From a checkpoint of a small transformer trained on Wikipedia.
Size: 26 layers, width 256, MLP 1024 ReGLU, 26.1M parameters.
Architecture: RMSNorm before each block, no biases in attention or MLP, untied embeddings, capped logits.
Training: a variant of Muon for these matrices, 461M tokens, 7032 steps.
Each number is 200 + 30 x the weight over its row's rms, rounded and kept within 0 to 999. Layers, rows and columns count from 0. The size before them is the row's rms in percent of the matrix's.

# layer 21 MLP gate, 1024x256, rms 0.208, rows 919-990, columns 192-223
101,181,222,194,223,223,147,127,179,171,151,182,209,236,184,191,159,171,194,216,186,186,173,186,190,207,206,180,134,228,200,209,196
093,211,183,171,264,180,188,160,160,197,170,251,209,179,186,235,211,222,184,192,210,184,217,204,175,199,199,243,162,150,241,192,206
101,224,218,136,209,228,164,233,180,162,213,210,163,191,213,166,244,184,199,219,216,195,156,161,190,243,186,209,190,234,242,145,185
097,219,144,163,216,176,223,228,204,195,194,201,220,180,159,220,217,152,196,228,135,230,180,199,179,216,150,190,178,160,232,184,236
099,230,264,175,157,233,211,169,221,172,197,201,160,263,185,188,261,202,215,204,185,222,216,175,216,177,224,216,230,235,154,209,217
101,227,236,158,220,204,226,209,174,225,134,268,183,181,245,214,185,239,203,179,201,240,171,199,209,188,163,256,166,211,170,201,216
098,211,209,200,169,176,220,211,216,106,209,239,203,184,188,221,192,210,211,242,210,268,228,244,227,256,184,146,193,224,178,186,209
102,230,232,189,201,211,181,177,241,189,225,260,185,163,215,255,208,238,260,232,227,196,233,223,166,219,243,195,228,165,183,225,152
098,177,221,179,216,220,201,184,218,201,195,184,231,213,114,176,233,223,182,214,189,178,225,223,135,170,177,202,216,225,219,185,226
104,186,175,161,242,258,198,173,145,205,205,231,160,188,210,124,157,214,181,223,223,192,193,241,195,171,180,244,198,168,194,246,211
103,133,188,205,208,125,231,192,220,244,176,157,191,152,146,182,203,223,277,190,262,122,230,254,190,148,231,188,225,210,172,175,194
102,145,196,250,212,198,244,199,215,175,201,214,185,225,121,220,182,217,199,250,270,226,174,207,219,182,194,203,156,151,239,182,214
101,215,202,212,185,189,158,178,178,175,184,155,231,228,160,173,171,207,187,224,236,202,201,233,197,223,249,234,238,193,205,241,161
105,253,209,183,232,216,188,199,202,204,153,213,183,209,241,256,214,160,231,208,213,157,195,219,125,203,180,201,200,235,233,178,249
102,179,229,177,222,210,184,283,246,180,190,178,126,151,214,218,280,210,164,169,278,145,178,167,224,231,179,193,159,174,175,206,213
104,168,224,168,177,169,255,191,187,242,240,214,201,211,171,173,237,239,199,182,176,163,184,205,193,207,245,199,213,159,181,175,216
097,241,164,223,170,200,198,246,203,218,135,238,197,218,269,164,208,178,234,174,215,181,215,220,180,206,173,242,171,170,114,163,150
097,219,202,182,204,175,174,200,140,161,280,224,157,198,176,161,176,227,228,184,277,195,187,190,171,171,208,216,226,190,247,193,217
102,182,206,138,167,224,182,249,174,172,237,170,228,209,150,184,224,202,171,155,228,210,226,227,268,199,201,174,185,229,197,180,186
098,213,199,258,204,218,209,205,210,233,255,170,165,247,180,174,169,198,233,189,164,256,174,178,205,247,205,206,178,220,174,252,183
101,272,204,193,148,178,184,254,219,199,180,185,199,155,171,196,175,201,269,311,178,195,190,182,205,260,159,234,241,212,230,196,237
103,258,256,207,164,144,209,194,234,204,199,247,224,206,162,233,241,193,217,180,142,157,167,251,210,172,169,158,170,178,208,268,209
096,290,176,215,196,192,164,174,162,237,213,215,232,205,219,198,201,182,208,196,183,177,154,157,198,187,163,211,200,231,176,209,203
106,274,243,100,216,232,162,130,141,211,214,224,191,213,204,226,205,187,205,133,207,233,195,161,246,185,180,178,229,200,215,151,225
103,157,152,186,207,249,181,175,268,179,259,191,203,229,194,194,203,109,187,190,219,155,189,197,202,165,196,159,211,177,219,213,234
096,210,149,213,179,242,137,176,211,206,231,219,207,242,217,224,156,166,183,172,180,179,221,170,162,193,175,156,176,197,209,206,237
094,192,205,218,246,185,178,168,170,132,198,175,194,166,228,170,214,235,222,211,166,168,188,186,206,207,158,164,184,190,177,217,218
097,193,185,171,190,243,187,257,197,229,213,176,144,217,160,211,215,174,276,195,194,172,223,238,169,182,195,221,196,205,228,146,189
104,196,256,166,232,221,206,214,204,246,196,219,212,169,202,157,183,209,197,204,235,206,191,201,222,224,184,234,194,207,213,225,187
098,194,200,183,179,207,178,206,157,131,211,208,218,245,156,248,182,244,180,218,223,184,224,216,225,180,193,196,218,195,243,153,244
090,162,230,227,164,237,200,244,153,155,190,217,208,203,225,194,276,239,216,206,195,198,215,221,195,192,211,153,165,208,202,185,235
097,232,237,205,176,209,208,224,191,266,203,168,211,186,216,227,246,198,210,193,170,157,178,226,184,220,156,219,219,243,235,180,144
104,189,207,200,216,161,217,185,207,245,195,214,240,176,206,215,132,221,189,203,233,176,179,205,207,188,163,293,241,204,200,199,210
102,217,136,186,216,224,233,180,186,209,186,250,178,202,182,135,230,162,154,226,206,183,212,245,199,175,192,210,227,213,112,213,236
096,194,220,207,215,161,206,211,220,198,163,232,227,210,222,193,218,182,242,194,218,235,211,186,182,197,183,201,179,246,204,231,216
095,253,151,201,216,155,193,183,208,197,192,216,236,162,209,217,168,219,250,209,192,211,210,207,248,174,142,174,150,209,159,159,194
101,159,195,174,210,188,227,183,216,150,195,199,253,179,164,199,182,135,232,234,163,233,198,174,230,159,202,226,129,204,198,258,257
101,217,220,176,225,224,192,202,193,253,160,200,239,200,186,205,221,156,181,214,180,255,189,186,174,171,222,218,194,181,139,203,199
104,187,157,168,187,236,216,196,188,183,260,255,199,196,167,201,212,256,205,186,190,155,195,209,185,174,184,171,173,205,220,246,230
100,208,189,155,226,188,236,242,220,173,202,202,272,176,202,154,150,174,203,164,163,212,163,144,228,174,156,209,219,196,247,255,226
097,229,189,176,219,211,177,210,195,166,158,230,162,195,212,168,166,213,190,194,166,222,190,229,156,189,228,203,202,227,199,224,145
090,189,223,180,259,206,161,133,213,163,157,215,213,233,143,175,245,152,204,163,194,203,251,222,208,181,179,214,265,234,195,140,163
102,175,169,201,189,224,232,197,163,195,127,176,184,227,226,182,187,164,184,185,233,232,163,187,206,168,191,228,228,87,213,229,237
098,265,217,221,201,177,235,208,185,195,267,249,171,188,190,117,186,228,234,224,208,210,194,171,169,190,177,207,206,179,179,281,193
099,189,205,170,167,186,197,180,206,204,218,235,197,225,166,192,218,235,185,194,190,173,229,182,194,180,147,212,203,147,223,190,167
100,224,220,197,248,211,233,230,219,240,272,207,180,107,166,228,209,181,229,247,189,193,230,209,241,228,277,252,209,201,201,276,143
097,216,248,168,225,190,185,234,176,223,256,164,149,192,254,183,224,218,189,237,165,191,227,205,180,175,235,166,214,183,145,241,222
102,190,230,178,206,211,233,271,244,203,129,240,251,211,226,183,189,251,195,226,177,169,213,196,193,164,201,174,153,204,217,231,221
099,216,217,184,267,239,225,241,200,244,240,170,228,213,267,212,168,208,246,173,228,156,178,231,170,200,189,173,211,223,204,212,207
095,174,224,223,194,224,180,185,215,195,189,195,215,173,241,188,210,190,195,184,258,133,181,218,226,147,135,163,211,192,219,190,241
099,228,189,201,204,196,193,205,187,208,205,189,188,249,217,227,183,202,144,161,242,171,223,191,190,148,180,174,181,196,229,219,154
100,199,153,150,244,192,170,192,202,195,205,226,221,194,211,211,189,207,230,156,171,164,158,221,191,178,124,205,203,172,187,238,217
098,205,193,179,168,191,172,291,225,186,222,191,196,207,150,189,186,203,200,196,192,193,213,216,228,208,223,206,199,212,157,236,221
097,195,165,189,197,235,213,197,217,257,203,228,192,197,153,219,223,216,191,209,226,204,176,206,196,225,158,239,161,245,187,213,175
099,211,240,211,276,212,212,199,250,227,214,168,164,159,168,197,158,202,236,176,221,184,224,208,237,200,155,203,193,202,205,231,197
097,229,242,156,221,160,244,211,144,187,261,258,155,175,192,150,216,204,216,199,177,238,269,130,203,216,174,160,203,211,231,236,188
099,246,258,185,223,217,207,237,197,219,205,205,244,151,237,245,244,168,186,219,152,232,188,185,217,201,196,112,150,179,220,241,293
101,196,223,193,179,190,180,226,199,207,223,163,153,179,193,238,201,191,202,198,200,175,147,212,203,199,206,161,153,247,202,194,189
100,191,199,132,248,270,146,200,189,163,217,194,189,165,186,231,197,171,241,239,189,215,181,229,145,233,203,213,244,182,181,190,144
099,189,181,177,210,237,156,167,195,158,200,201,258,146,287,142,182,228,152,207,220,195,224,198,210,147,181,217,233,236,232,200,223
098,224,225,172,216,222,219,183,222,196,270,126,214,202,158,214,181,251,207,216,246,220,217,177,230,197,195,177,175,220,211,215,169
101,256,167,182,178,153,196,261,197,204,222,237,213,161,225,228,216,200,157,188,185,230,171,189,230,210,175,214,172,174,195,216,165
103,189,205,171,166,227,210,191,197,240,195,191,189,200,235,183,198,273,165,190,228,174,166,189,121,188,217,224,202,193,233,210,221
095,166,214,161,200,178,248,228,199,211,230,244,188,193,186,185,187,204,216,164,173,238,168,234,225,180,254,240,243,237,212,149,233
100,156,177,153,197,215,191,177,219,189,212,225,152,209,219,228,215,195,253,225,160,211,179,212,216,171,182,170,264,221,205,170,177
099,213,185,212,174,216,248,179,203,193,195,194,200,248,214,238,200,162,164,187,182,112,189,261,206,210,150,192,166,210,239,166,232
103,212,151,187,196,189,211,175,239,169,161,161,242,180,194,203,184,207,227,265,201,182,253,155,173,241,192,149,238,201,215,191,183
098,195,203,167,250,152,202,206,215,191,228,209,239,143,214,220,193,229,212,236,238,240,191,118,207,181,194,169,212,200,223,184,138
095,225,206,190,181,252,232,165,176,192,162,228,179,207,130,246,221,158,197,256,243,223,217,151,223,195,167,205,141,194,223,204,205
104,212,223,109,198,202,157,195,205,207,205,182,190,206,128,171,189,229,195,213,163,193,208,161,209,205,221,182,242,219,208,204,202
098,230,214,227,214,201,147,195,184,206,199,185,233,181,260,222,197,249,191,218,166,199,91,237,225,214,192,206,184,211,205,161,218
098,200,178,147,209,138,161,231,195,170,198,240,209,210,174,148,239,150,180,168,182,205,234,175,152,209,142,201,171,178,284,208,177
# layer 21 MLP up, 1024x256, rms 0.216, rows 919-989, columns 192-223
099,211,201,190,200,215,215,117,208,183,203,183,188,170,170,151,198,178,191,197,213,197,204,188,161,252,204,189,211,228,204,198,219
091,196,176,238,177,211,216,174,225,159,241,235,198,184,170,240,183,217,232,240,178,205,228,192,189,181,183,244,183,207,281,204,169
105,181,211,173,170,204,224,191,167,185,207,191,191,175,178,173,216,188,197,216,239,183,122,220,215,181,206,232,239,186,253,153,228
098,168,171,192,167,204,180,211,233,250,186,186,225,244,259,214,247,177,184,190,169,252,218,197,234,126,222,209,158,208,168,245,187
102,163,236,184,263,188,179,207,184,167,182,201,205,240,189,185,239,174,144,174,182,208,201,185,184,166,232,159,177,222,168,192,172
102,257,196,200,155,202,188,245,218,217,194,158,224,222,178,200,185,215,218,148,186,228,238,229,164,199,196,201,222,211,170,183,188
097,174,231,240,204,238,178,213,187,218,174,222,208,223,234,215,178,213,209,181,231,200,226,186,190,177,146,173,212,228,188,192,233
104,266,184,189,219,262,172,217,214,233,194,159,184,197,163,160,154,176,206,218,173,229,191,121,220,205,178,224,208,154,256,204,175
093,226,203,218,174,217,167,189,235,218,215,137,245,248,275,265,124,242,252,196,185,206,221,269,244,231,181,202,201,254,167,253,274
107,220,283,204,205,191,255,208,189,205,207,208,209,166,195,157,201,171,158,237,255,182,259,175,217,174,181,188,218,135,202,253,262
100,238,178,216,232,185,176,234,246,215,144,192,252,179,200,170,193,192,205,261,263,236,148,157,171,226,145,202,184,210,226,226,230
101,182,141,179,202,179,173,194,216,206,191,159,150,174,236,186,227,197,182,227,202,152,253,228,128,215,202,238,210,178,269,152,201
101,183,185,210,215,220,147,199,216,208,200,176,232,210,185,230,174,270,137,172,175,193,240,205,117,217,216,250,178,271,193,234,207
104,154,213,208,102,255,223,205,185,213,222,159,175,185,190,207,126,207,185,249,192,219,187,172,209,227,196,157,149,176,244,162,224
093,187,196,258,230,254,192,212,183,213,206,213,261,191,209,192,139,221,207,176,205,214,173,201,204,210,209,236,171,230,200,260,219
098,194,191,155,228,122,164,193,263,227,197,211,134,185,202,232,191,177,183,172,213,186,197,201,164,185,210,206,159,148,162,243,222
102,189,154,222,191,154,193,208,178,139,189,183,213,197,216,171,163,204,192,195,207,193,161,165,175,241,213,185,187,217,185,209,110
097,195,178,173,160,213,196,246,206,236,155,235,177,193,173,230,205,155,173,273,134,265,240,146,183,234,182,218,207,233,206,163,184
095,226,134,228,202,175,157,171,225,181,205,187,181,159,186,242,175,256,246,188,202,193,225,223,234,177,196,201,213,218,183,205,243
094,218,209,204,167,197,207,223,218,166,177,170,211,214,136,274,165,150,215,196,164,211,164,220,188,176,187,198,203,234,235,205,195
098,191,162,154,179,252,246,195,200,156,160,145,203,228,231,157,187,157,240,161,204,194,190,239,196,172,203,187,175,221,109,194,203
107,181,195,195,224,250,175,245,185,162,156,149,188,161,196,169,208,181,196,241,245,210,198,190,233,217,189,200,262,204,183,175,208
095,246,213,191,179,214,164,177,244,222,214,225,229,218,181,174,178,209,249,174,260,183,198,204,215,169,234,230,228,200,189,220,257
103,139,134,225,192,220,160,199,209,229,219,227,232,209,162,216,206,177,266,152,224,184,174,216,196,204,206,202,215,161,159,249,232
105,251,226,223,200,160,213,211,222,247,159,250,205,242,211,156,202,178,164,274,177,178,191,209,212,180,212,204,194,161,253,170,202
095,203,192,191,129,251,199,209,212,226,265,191,188,147,196,186,252,191,200,173,241,236,196,187,164,173,208,176,206,198,142,169,190
100,236,231,226,196,169,167,203,215,157,132,124,174,156,244,189,206,195,209,208,230,196,178,162,178,185,219,211,254,219,238,190,196
093,171,179,213,163,203,213,179,237,211,202,203,182,236,241,190,253,170,192,180,210,154,196,170,199,193,179,222,183,254,247,222,156
100,190,195,201,214,214,183,176,212,245,212,230,205,197,237,148,159,201,239,245,194,205,204,190,226,186,184,224,161,201,194,204,147
104,194,226,198,175,240,222,194,219,137,241,233,204,238,274,180,224,230,229,203,276,203,235,187,188,243,141,181,195,201,238,168,170
093,173,182,210,188,193,197,217,206,234,226,188,181,203,147,207,143,218,192,217,225,208,241,187,215,229,183,156,202,150,205,241,162
096,213,237,224,173,191,203,197,172,126,202,230,195,163,237,250,241,159,213,196,219,191,134,157,143,187,142,188,180,225,188,198,213
106,209,238,179,199,180,177,197,245,222,234,224,214,185,176,181,212,201,189,245,241,179,209,209,196,229,174,215,212,185,183,179,218
099,189,228,198,227,286,188,204,240,158,234,221,175,196,198,190,232,213,185,242,222,189,260,237,186,207,219,155,262,165,175,186,203
094,147,205,158,253,257,196,201,230,138,194,207,160,239,259,230,141,248,215,215,180,157,271,177,189,189,190,183,214,156,197,163,181
097,206,229,195,186,207,213,168,187,188,219,130,177,201,203,197,208,219,200,183,236,207,201,181,186,166,219,170,235,180,213,304,237
102,173,226,226,184,160,176,168,157,242,208,179,255,226,183,171,180,169,202,221,224,137,177,198,133,204,250,170,195,239,166,142,162
101,189,214,203,176,223,224,121,166,213,216,235,201,130,218,236,164,246,188,209,220,195,157,262,225,199,190,181,281,178,232,214,187
099,217,165,179,171,164,173,196,260,108,188,253,187,233,171,182,168,253,204,215,212,181,221,238,210,185,166,178,240,169,160,192,206
094,198,178,203,175,177,182,229,232,87,228,232,194,231,215,195,247,134,225,250,235,201,130,223,162,202,139,231,183,216,186,237,232
103,239,170,207,200,206,167,176,174,247,212,225,198,180,134,183,216,203,239,243,202,177,208,191,221,233,218,162,226,245,207,178,253
096,172,194,190,171,213,200,175,191,203,169,205,231,226,215,177,183,234,243,199,169,172,169,196,184,195,199,175,201,223,234,191,156
105,144,157,172,193,195,228,178,234,241,199,161,190,150,128,174,216,202,176,194,212,198,202,182,200,202,158,220,188,255,237,200,229
097,269,221,243,196,158,172,188,132,149,200,202,178,218,185,187,162,148,220,216,161,195,185,165,249,174,179,216,225,202,163,199,225
100,205,196,238,200,184,154,180,222,193,195,177,214,140,235,210,157,220,238,177,188,221,205,229,194,216,225,219,271,223,249,184,172
101,197,199,215,170,203,250,206,192,201,202,203,196,208,192,177,187,262,108,193,222,168,193,224,254,170,223,230,162,165,254,167,152
096,203,189,225,226,219,166,203,152,212,210,187,194,211,203,250,208,243,203,214,232,175,226,174,217,189,243,214,199,198,203,204,254
102,184,240,145,215,181,238,224,225,211,194,197,185,133,171,213,187,255,156,170,205,199,196,240,181,209,188,174,247,258,192,226,205
101,175,205,147,247,175,219,175,194,197,220,161,196,188,212,187,201,168,171,203,226,226,163,218,183,169,206,159,198,197,168,199,156
095,199,193,201,182,182,164,214,170,218,236,232,218,226,223,251,200,244,160,202,176,179,184,199,175,211,228,243,218,199,158,219,198
100,192,238,223,211,160,155,227,246,178,148,189,176,199,229,180,270,212,225,202,169,213,201,212,211,229,219,242,182,257,195,165,193
097,198,194,241,229,229,203,189,211,217,176,205,208,209,166,168,181,191,205,214,217,217,156,176,178,183,177,100,176,232,242,195,185
101,228,193,223,195,190,208,256,229,252,179,183,231,209,218,205,141,164,210,257,225,159,263,185,215,172,224,223,228,179,184,205,100
095,201,167,171,225,154,306,198,163,258,219,195,201,231,177,207,183,212,200,184,243,224,222,182,203,203,176,168,220,205,152,176,193
108,149,209,201,205,160,185,182,179,148,204,198,224,149,192,188,181,207,186,203,183,260,255,198,218,208,200,246,262,171,216,208,220
103,203,211,172,207,211,173,173,220,175,257,197,166,248,180,205,152,204,204,176,179,176,153,145,186,162,222,219,204,184,215,258,137
097,207,213,214,201,188,129,226,194,212,174,161,226,190,227,245,159,207,242,183,191,213,255,216,204,228,192,159,194,177,193,251,221
104,193,209,238,182,190,201,191,183,177,173,167,175,188,202,186,193,189,212,189,207,237,172,204,201,197,182,196,190,165,212,157,257
099,166,191,216,215,206,246,261,246,259,215,194,197,180,159,232,254,212,180,218,196,181,158,168,125,224,179,238,178,202,213,211,220
099,189,184,236,169,177,218,206,209,224,158,205,226,242,167,226,241,134,166,152,182,209,197,178,200,157,207,174,176,219,215,241,163
094,176,164,214,232,187,205,180,181,240,157,226,150,195,153,211,248,206,232,238,145,260,170,169,212,219,182,158,263,162,160,212,206
096,214,242,186,201,250,224,166,218,211,165,249,183,213,189,162,207,195,233,246,205,178,221,187,239,208,225,200,212,258,173,212,197
096,153,225,206,218,213,185,253,206,176,207,179,242,215,206,180,223,218,235,172,239,233,197,169,165,193,238,195,154,225,237,254,206
096,210,164,173,239,183,171,184,175,175,241,216,228,210,249,223,187,230,176,251,225,201,229,170,161,175,206,220,292,227,179,205,207
097,235,187,206,190,171,170,222,251,174,248,188,277,185,153,246,199,161,180,212,183,160,199,147,208,174,198,217,268,223,177,211,211
096,174,207,168,166,214,205,259,192,189,256,217,176,240,209,199,167,154,281,193,223,244,229,191,203,173,181,199,190,210,128,223,156
103,172,170,187,239,184,235,201,185,228,199,172,199,197,224,204,250,202,156,151,222,146,205,185,253,175,223,183,202,102,220,166,186
102,236,248,239,152,235,171,196,213,230,213,170,214,178,207,178,215,186,194,199,205,201,232,207,192,201,217,242,197,214,251,192,203
094,207,187,186,182,209,158,227,170,195,209,181,165,221,179,187,197,242,169,242,184,235,198,187,219,208,191,169,134,106,215,269,210
107,208,240,140,174,250,207,191,166,187,216,192,213,204,177,238,196,212,177,235,157,232,229,146,188,185,224,206,215,198,211,163,186
094,217,177,167,154,211,217,181,176,250,150,228,198,220,234,196,210,186,245,179,175,226,208,178,202,201,173,191,199,196,253,190,187
# layer 21 MLP down (transposed), 1024x256, rms 0.0524, rows 919-989, columns 192-223
097,207,154,177,158,226,222,162,202,199,204,242,182,190,209,212,137,226,204,204,234,163,201,199,225,213,177,158,201,146,123,193,212
088,206,226,189,195,224,187,202,168,165,172,197,185,180,219,255,185,172,183,199,230,208,238,214,211,217,288,203,133,164,170,200,149
105,184,203,197,168,156,231,194,200,207,195,207,220,158,157,183,205,254,244,152,218,232,146,191,208,192,179,237,195,213,177,189,207
095,210,242,201,164,217,263,244,175,232,214,191,215,219,181,193,201,220,221,171,214,165,230,198,210,238,202,239,187,178,231,210,199
102,228,218,188,155,153,181,233,180,237,200,221,227,176,228,167,192,118,163,136,191,210,144,233,182,215,159,230,212,219,230,245,205
103,159,203,187,208,250,192,193,224,155,224,170,222,115,220,234,155,182,209,226,192,238,199,156,174,182,179,192,203,151,166,224,196
099,197,183,196,164,202,217,176,191,226,191,195,225,224,217,191,190,207,232,202,190,233,155,206,154,196,215,184,227,175,193,177,214
100,187,162,164,231,195,241,195,271,181,183,184,202,160,199,192,225,179,191,238,222,239,211,212,170,188,155,194,227,223,237,172,178
098,172,225,211,146,221,201,207,222,174,204,169,134,260,193,199,193,218,187,228,225,173,252,212,229,173,189,222,196,229,203,191,171
108,140,239,149,168,161,173,221,225,167,217,173,192,278,229,254,187,173,169,153,194,278,184,182,278,145,236,196,185,238,177,212,178
099,151,154,168,180,223,217,171,214,176,191,191,182,180,208,166,187,256,200,202,189,236,248,242,171,239,218,212,171,205,240,252,203
101,212,251,193,218,200,210,187,218,209,168,246,245,227,184,194,210,182,190,226,191,183,180,200,164,178,217,221,202,239,173,160,124
101,157,205,229,204,208,212,204,224,220,148,187,207,238,187,165,207,168,138,158,233,210,185,178,211,248,178,231,190,257,200,215,144
103,150,239,248,209,212,197,205,203,177,181,180,185,166,304,235,203,162,214,225,226,238,204,299,198,142,171,187,191,153,172,219,205
097,232,170,217,164,180,242,203,188,207,230,177,239,210,190,102,232,205,228,193,197,218,251,197,240,195,242,217,221,182,177,171,221
099,240,202,223,210,186,210,178,255,256,202,187,179,204,218,233,250,204,236,175,232,179,229,194,153,182,209,193,191,199,183,143,219
101,193,191,150,201,200,188,188,196,174,162,174,205,183,189,210,207,178,232,212,188,171,189,173,233,180,142,260,145,182,157,202,151
098,189,210,210,194,198,184,199,211,153,243,217,230,152,148,247,234,214,228,170,178,198,189,181,173,211,159,128,210,212,152,186,195
097,197,210,171,228,207,220,221,197,253,182,242,205,165,189,199,228,221,219,268,175,243,156,186,140,191,202,291,187,232,195,230,194
096,172,205,192,165,232,174,204,223,213,182,194,157,194,165,218,179,199,200,168,196,229,166,232,213,265,181,221,200,202,141,197,214
100,171,186,213,224,251,224,165,184,201,155,194,207,191,153,189,178,208,245,188,221,198,205,256,176,158,176,206,224,228,181,206,201
103,166,157,193,233,175,206,175,148,212,159,194,137,153,181,220,209,189,178,206,196,191,234,206,162,189,216,100,207,152,242,197,220
095,197,241,184,183,195,235,166,164,177,159,200,226,203,217,133,217,271,255,209,190,138,160,156,171,181,216,179,217,194,207,172,189
103,172,198,219,153,218,232,163,201,208,216,228,254,181,191,216,222,233,186,202,255,218,194,148,201,226,154,176,186,221,231,160,213
105,220,250,239,147,203,180,222,210,204,186,236,222,192,232,182,194,156,152,203,196,209,191,200,165,253,236,140,200,258,235,238,189
089,195,261,179,224,194,229,183,192,220,186,200,155,187,144,246,173,160,181,209,150,204,192,234,199,185,200,177,252,217,210,244,209
100,269,190,209,259,170,225,197,241,213,178,196,234,154,240,213,237,224,152,171,159,166,181,180,175,165,229,195,209,245,211,253,206
093,236,182,219,215,190,192,216,165,232,223,201,170,192,163,176,177,167,193,187,225,221,210,190,179,139,182,232,182,224,171,251,195
103,194,246,157,219,269,209,223,225,139,211,232,205,211,260,168,169,211,190,207,201,202,197,176,234,142,215,222,212,243,234,165,195
103,193,238,214,254,193,180,232,211,162,163,165,219,177,194,195,218,210,221,227,185,234,258,210,194,184,227,167,162,166,216,192,148
092,236,222,210,191,199,192,182,189,181,197,192,232,167,240,242,206,163,166,210,211,199,197,196,156,154,207,173,206,153,186,211,182
095,192,235,152,191,184,204,166,240,185,215,203,253,175,183,211,118,263,264,213,165,237,184,173,223,151,182,191,228,204,253,196,220
103,257,212,224,191,206,222,263,192,215,163,179,176,188,162,240,180,236,173,197,248,218,236,210,200,183,217,202,194,217,176,174,189
099,196,198,197,215,221,224,244,218,196,208,135,222,229,216,198,140,173,234,214,209,188,206,231,245,220,184,232,193,156,204,194,216
092,187,176,220,196,168,206,226,174,238,190,209,171,179,198,108,221,177,212,175,180,222,177,200,211,220,189,180,163,182,197,197,201
096,189,168,192,194,179,222,212,185,198,161,210,183,179,191,183,211,228,173,182,207,184,221,197,147,167,120,232,194,201,261,159,245
097,204,168,193,194,220,160,185,204,202,213,235,202,223,171,203,203,190,262,218,188,221,242,239,171,218,193,217,226,225,228,160,207
100,161,192,202,186,184,211,225,192,204,210,182,225,270,160,177,189,171,226,133,229,188,176,169,224,142,221,225,216,222,163,197,200
101,255,193,167,180,181,212,179,199,219,266,207,171,151,130,199,216,220,181,263,140,185,175,181,236,229,195,228,219,245,240,166,200
098,150,170,148,245,167,196,203,255,191,223,131,215,203,109,192,222,179,253,169,212,240,197,206,259,209,175,164,189,274,175,165,199
103,118,225,248,176,172,218,239,148,205,211,233,251,212,188,204,262,215,219,170,207,156,216,244,182,222,141,174,199,224,239,227,189
096,217,210,209,210,202,206,247,214,213,213,193,128,245,184,219,234,210,219,187,250,225,229,145,207,207,183,153,224,178,256,154,225
107,178,191,204,216,251,211,215,201,241,250,193,224,173,236,207,215,204,185,233,192,204,201,178,166,202,205,221,189,183,171,220,221
098,173,215,233,218,198,182,280,179,206,216,174,208,180,141,155,229,172,224,228,173,195,146,212,217,235,211,192,211,200,199,180,159
099,188,207,176,290,209,164,215,191,232,230,240,155,225,219,199,194,230,219,169,154,221,181,195,248,191,251,187,165,183,198,208,220
099,217,183,185,173,204,272,227,188,213,184,182,188,215,191,193,183,206,203,204,218,240,193,209,232,190,226,226,201,160,194,151,208
095,161,236,186,230,244,190,202,196,168,203,207,213,171,235,221,204,208,173,168,200,211,171,217,128,130,229,146,167,159,183,213,197
102,198,193,177,199,185,122,215,204,177,198,224,183,218,198,160,141,171,175,209,207,207,195,220,203,191,255,178,203,164,177,210,192
102,160,193,162,162,206,217,205,200,293,234,206,217,254,183,206,222,162,213,243,190,181,182,209,212,164,229,235,203,220,197,213,226
096,215,223,222,212,193,194,220,230,213,154,217,200,209,170,210,191,180,176,184,230,179,199,210,185,202,171,189,217,229,246,218,213
096,234,187,177,254,220,198,199,239,196,209,241,204,202,237,210,225,174,204,162,156,195,220,156,198,241,223,181,256,191,202,187,204
098,211,233,259,158,157,190,219,203,266,236,188,193,198,218,163,228,159,194,202,174,249,224,161,236,175,234,211,240,142,195,212,205
100,200,180,225,230,179,207,153,243,176,183,182,234,175,179,222,248,213,251,216,175,166,257,235,193,113,180,217,208,162,157,204,153
094,218,177,244,193,163,172,162,178,236,169,245,250,251,182,200,226,205,251,230,206,189,230,235,216,211,155,200,226,170,198,228,193
102,276,180,198,187,221,184,235,220,232,201,179,174,223,210,217,196,189,178,222,188,195,220,196,206,216,237,235,213,146,221,213,158
101,169,244,191,192,241,165,170,158,184,132,227,196,221,271,158,206,138,226,156,200,228,189,257,231,206,231,226,214,160,115,232,175
097,188,187,192,204,209,202,239,194,217,202,205,179,212,130,222,172,169,172,180,173,247,155,188,214,190,204,167,172,169,137,189,220
106,244,204,211,155,193,188,195,194,169,173,220,218,181,211,215,161,196,179,170,176,215,219,246,212,154,201,141,183,171,184,176,191
098,197,182,194,156,214,231,218,146,204,183,183,191,175,202,175,169,169,178,235,169,180,204,188,202,155,188,197,199,219,226,205,235
103,237,224,197,181,251,220,258,160,175,173,227,180,184,174,173,256,156,251,154,219,225,172,191,163,202,234,219,232,201,227,198,194
098,150,228,196,203,204,215,191,202,184,166,216,218,202,209,200,208,193,145,227,160,228,211,225,256,185,182,179,131,170,193,197,174
102,210,205,181,156,217,165,187,228,219,190,233,198,216,203,234,174,165,162,174,169,210,223,173,183,211,160,246,233,132,211,166,193
101,153,206,220,197,226,179,212,158,171,150,202,172,132,225,142,197,221,218,205,219,194,245,163,197,184,191,157,231,248,246,193,261
094,244,190,199,192,253,225,265,186,175,209,152,181,228,154,203,179,187,192,151,220,157,211,166,253,222,206,195,167,165,160,253,185
097,170,233,195,246,154,195,177,206,213,225,229,222,219,178,248,192,194,230,222,202,169,256,232,171,223,228,192,215,222,183,203,215
101,178,173,214,182,220,232,233,202,222,178,161,244,205,177,265,201,221,202,197,230,230,150,211,145,238,175,219,197,241,227,168,225
102,185,202,158,214,195,219,160,204,229,186,182,167,192,197,175,203,203,175,217,193,157,178,179,188,209,240,151,197,229,164,165,174
104,226,221,174,232,222,169,204,159,176,186,213,189,186,179,210,256,209,172,214,196,218,201,136,219,188,230,217,179,196,235,161,184
101,197,182,206,155,187,223,252,227,219,203,200,200,190,265,185,183,166,177,164,255,165,217,186,196,262,203,221,183,135,224,218,172
105,186,181,178,171,188,229,210,147,183,187,220,219,191,196,199,207,205,170,157,164,215,183,180,201,234,188,216,231,183,206,244,160
098,245,218,219,188,190,223,219,243,203,225,222,180,207,216,157,169,184,140,213,238,249,192,207,145,231,185,221,233,222,197,268,154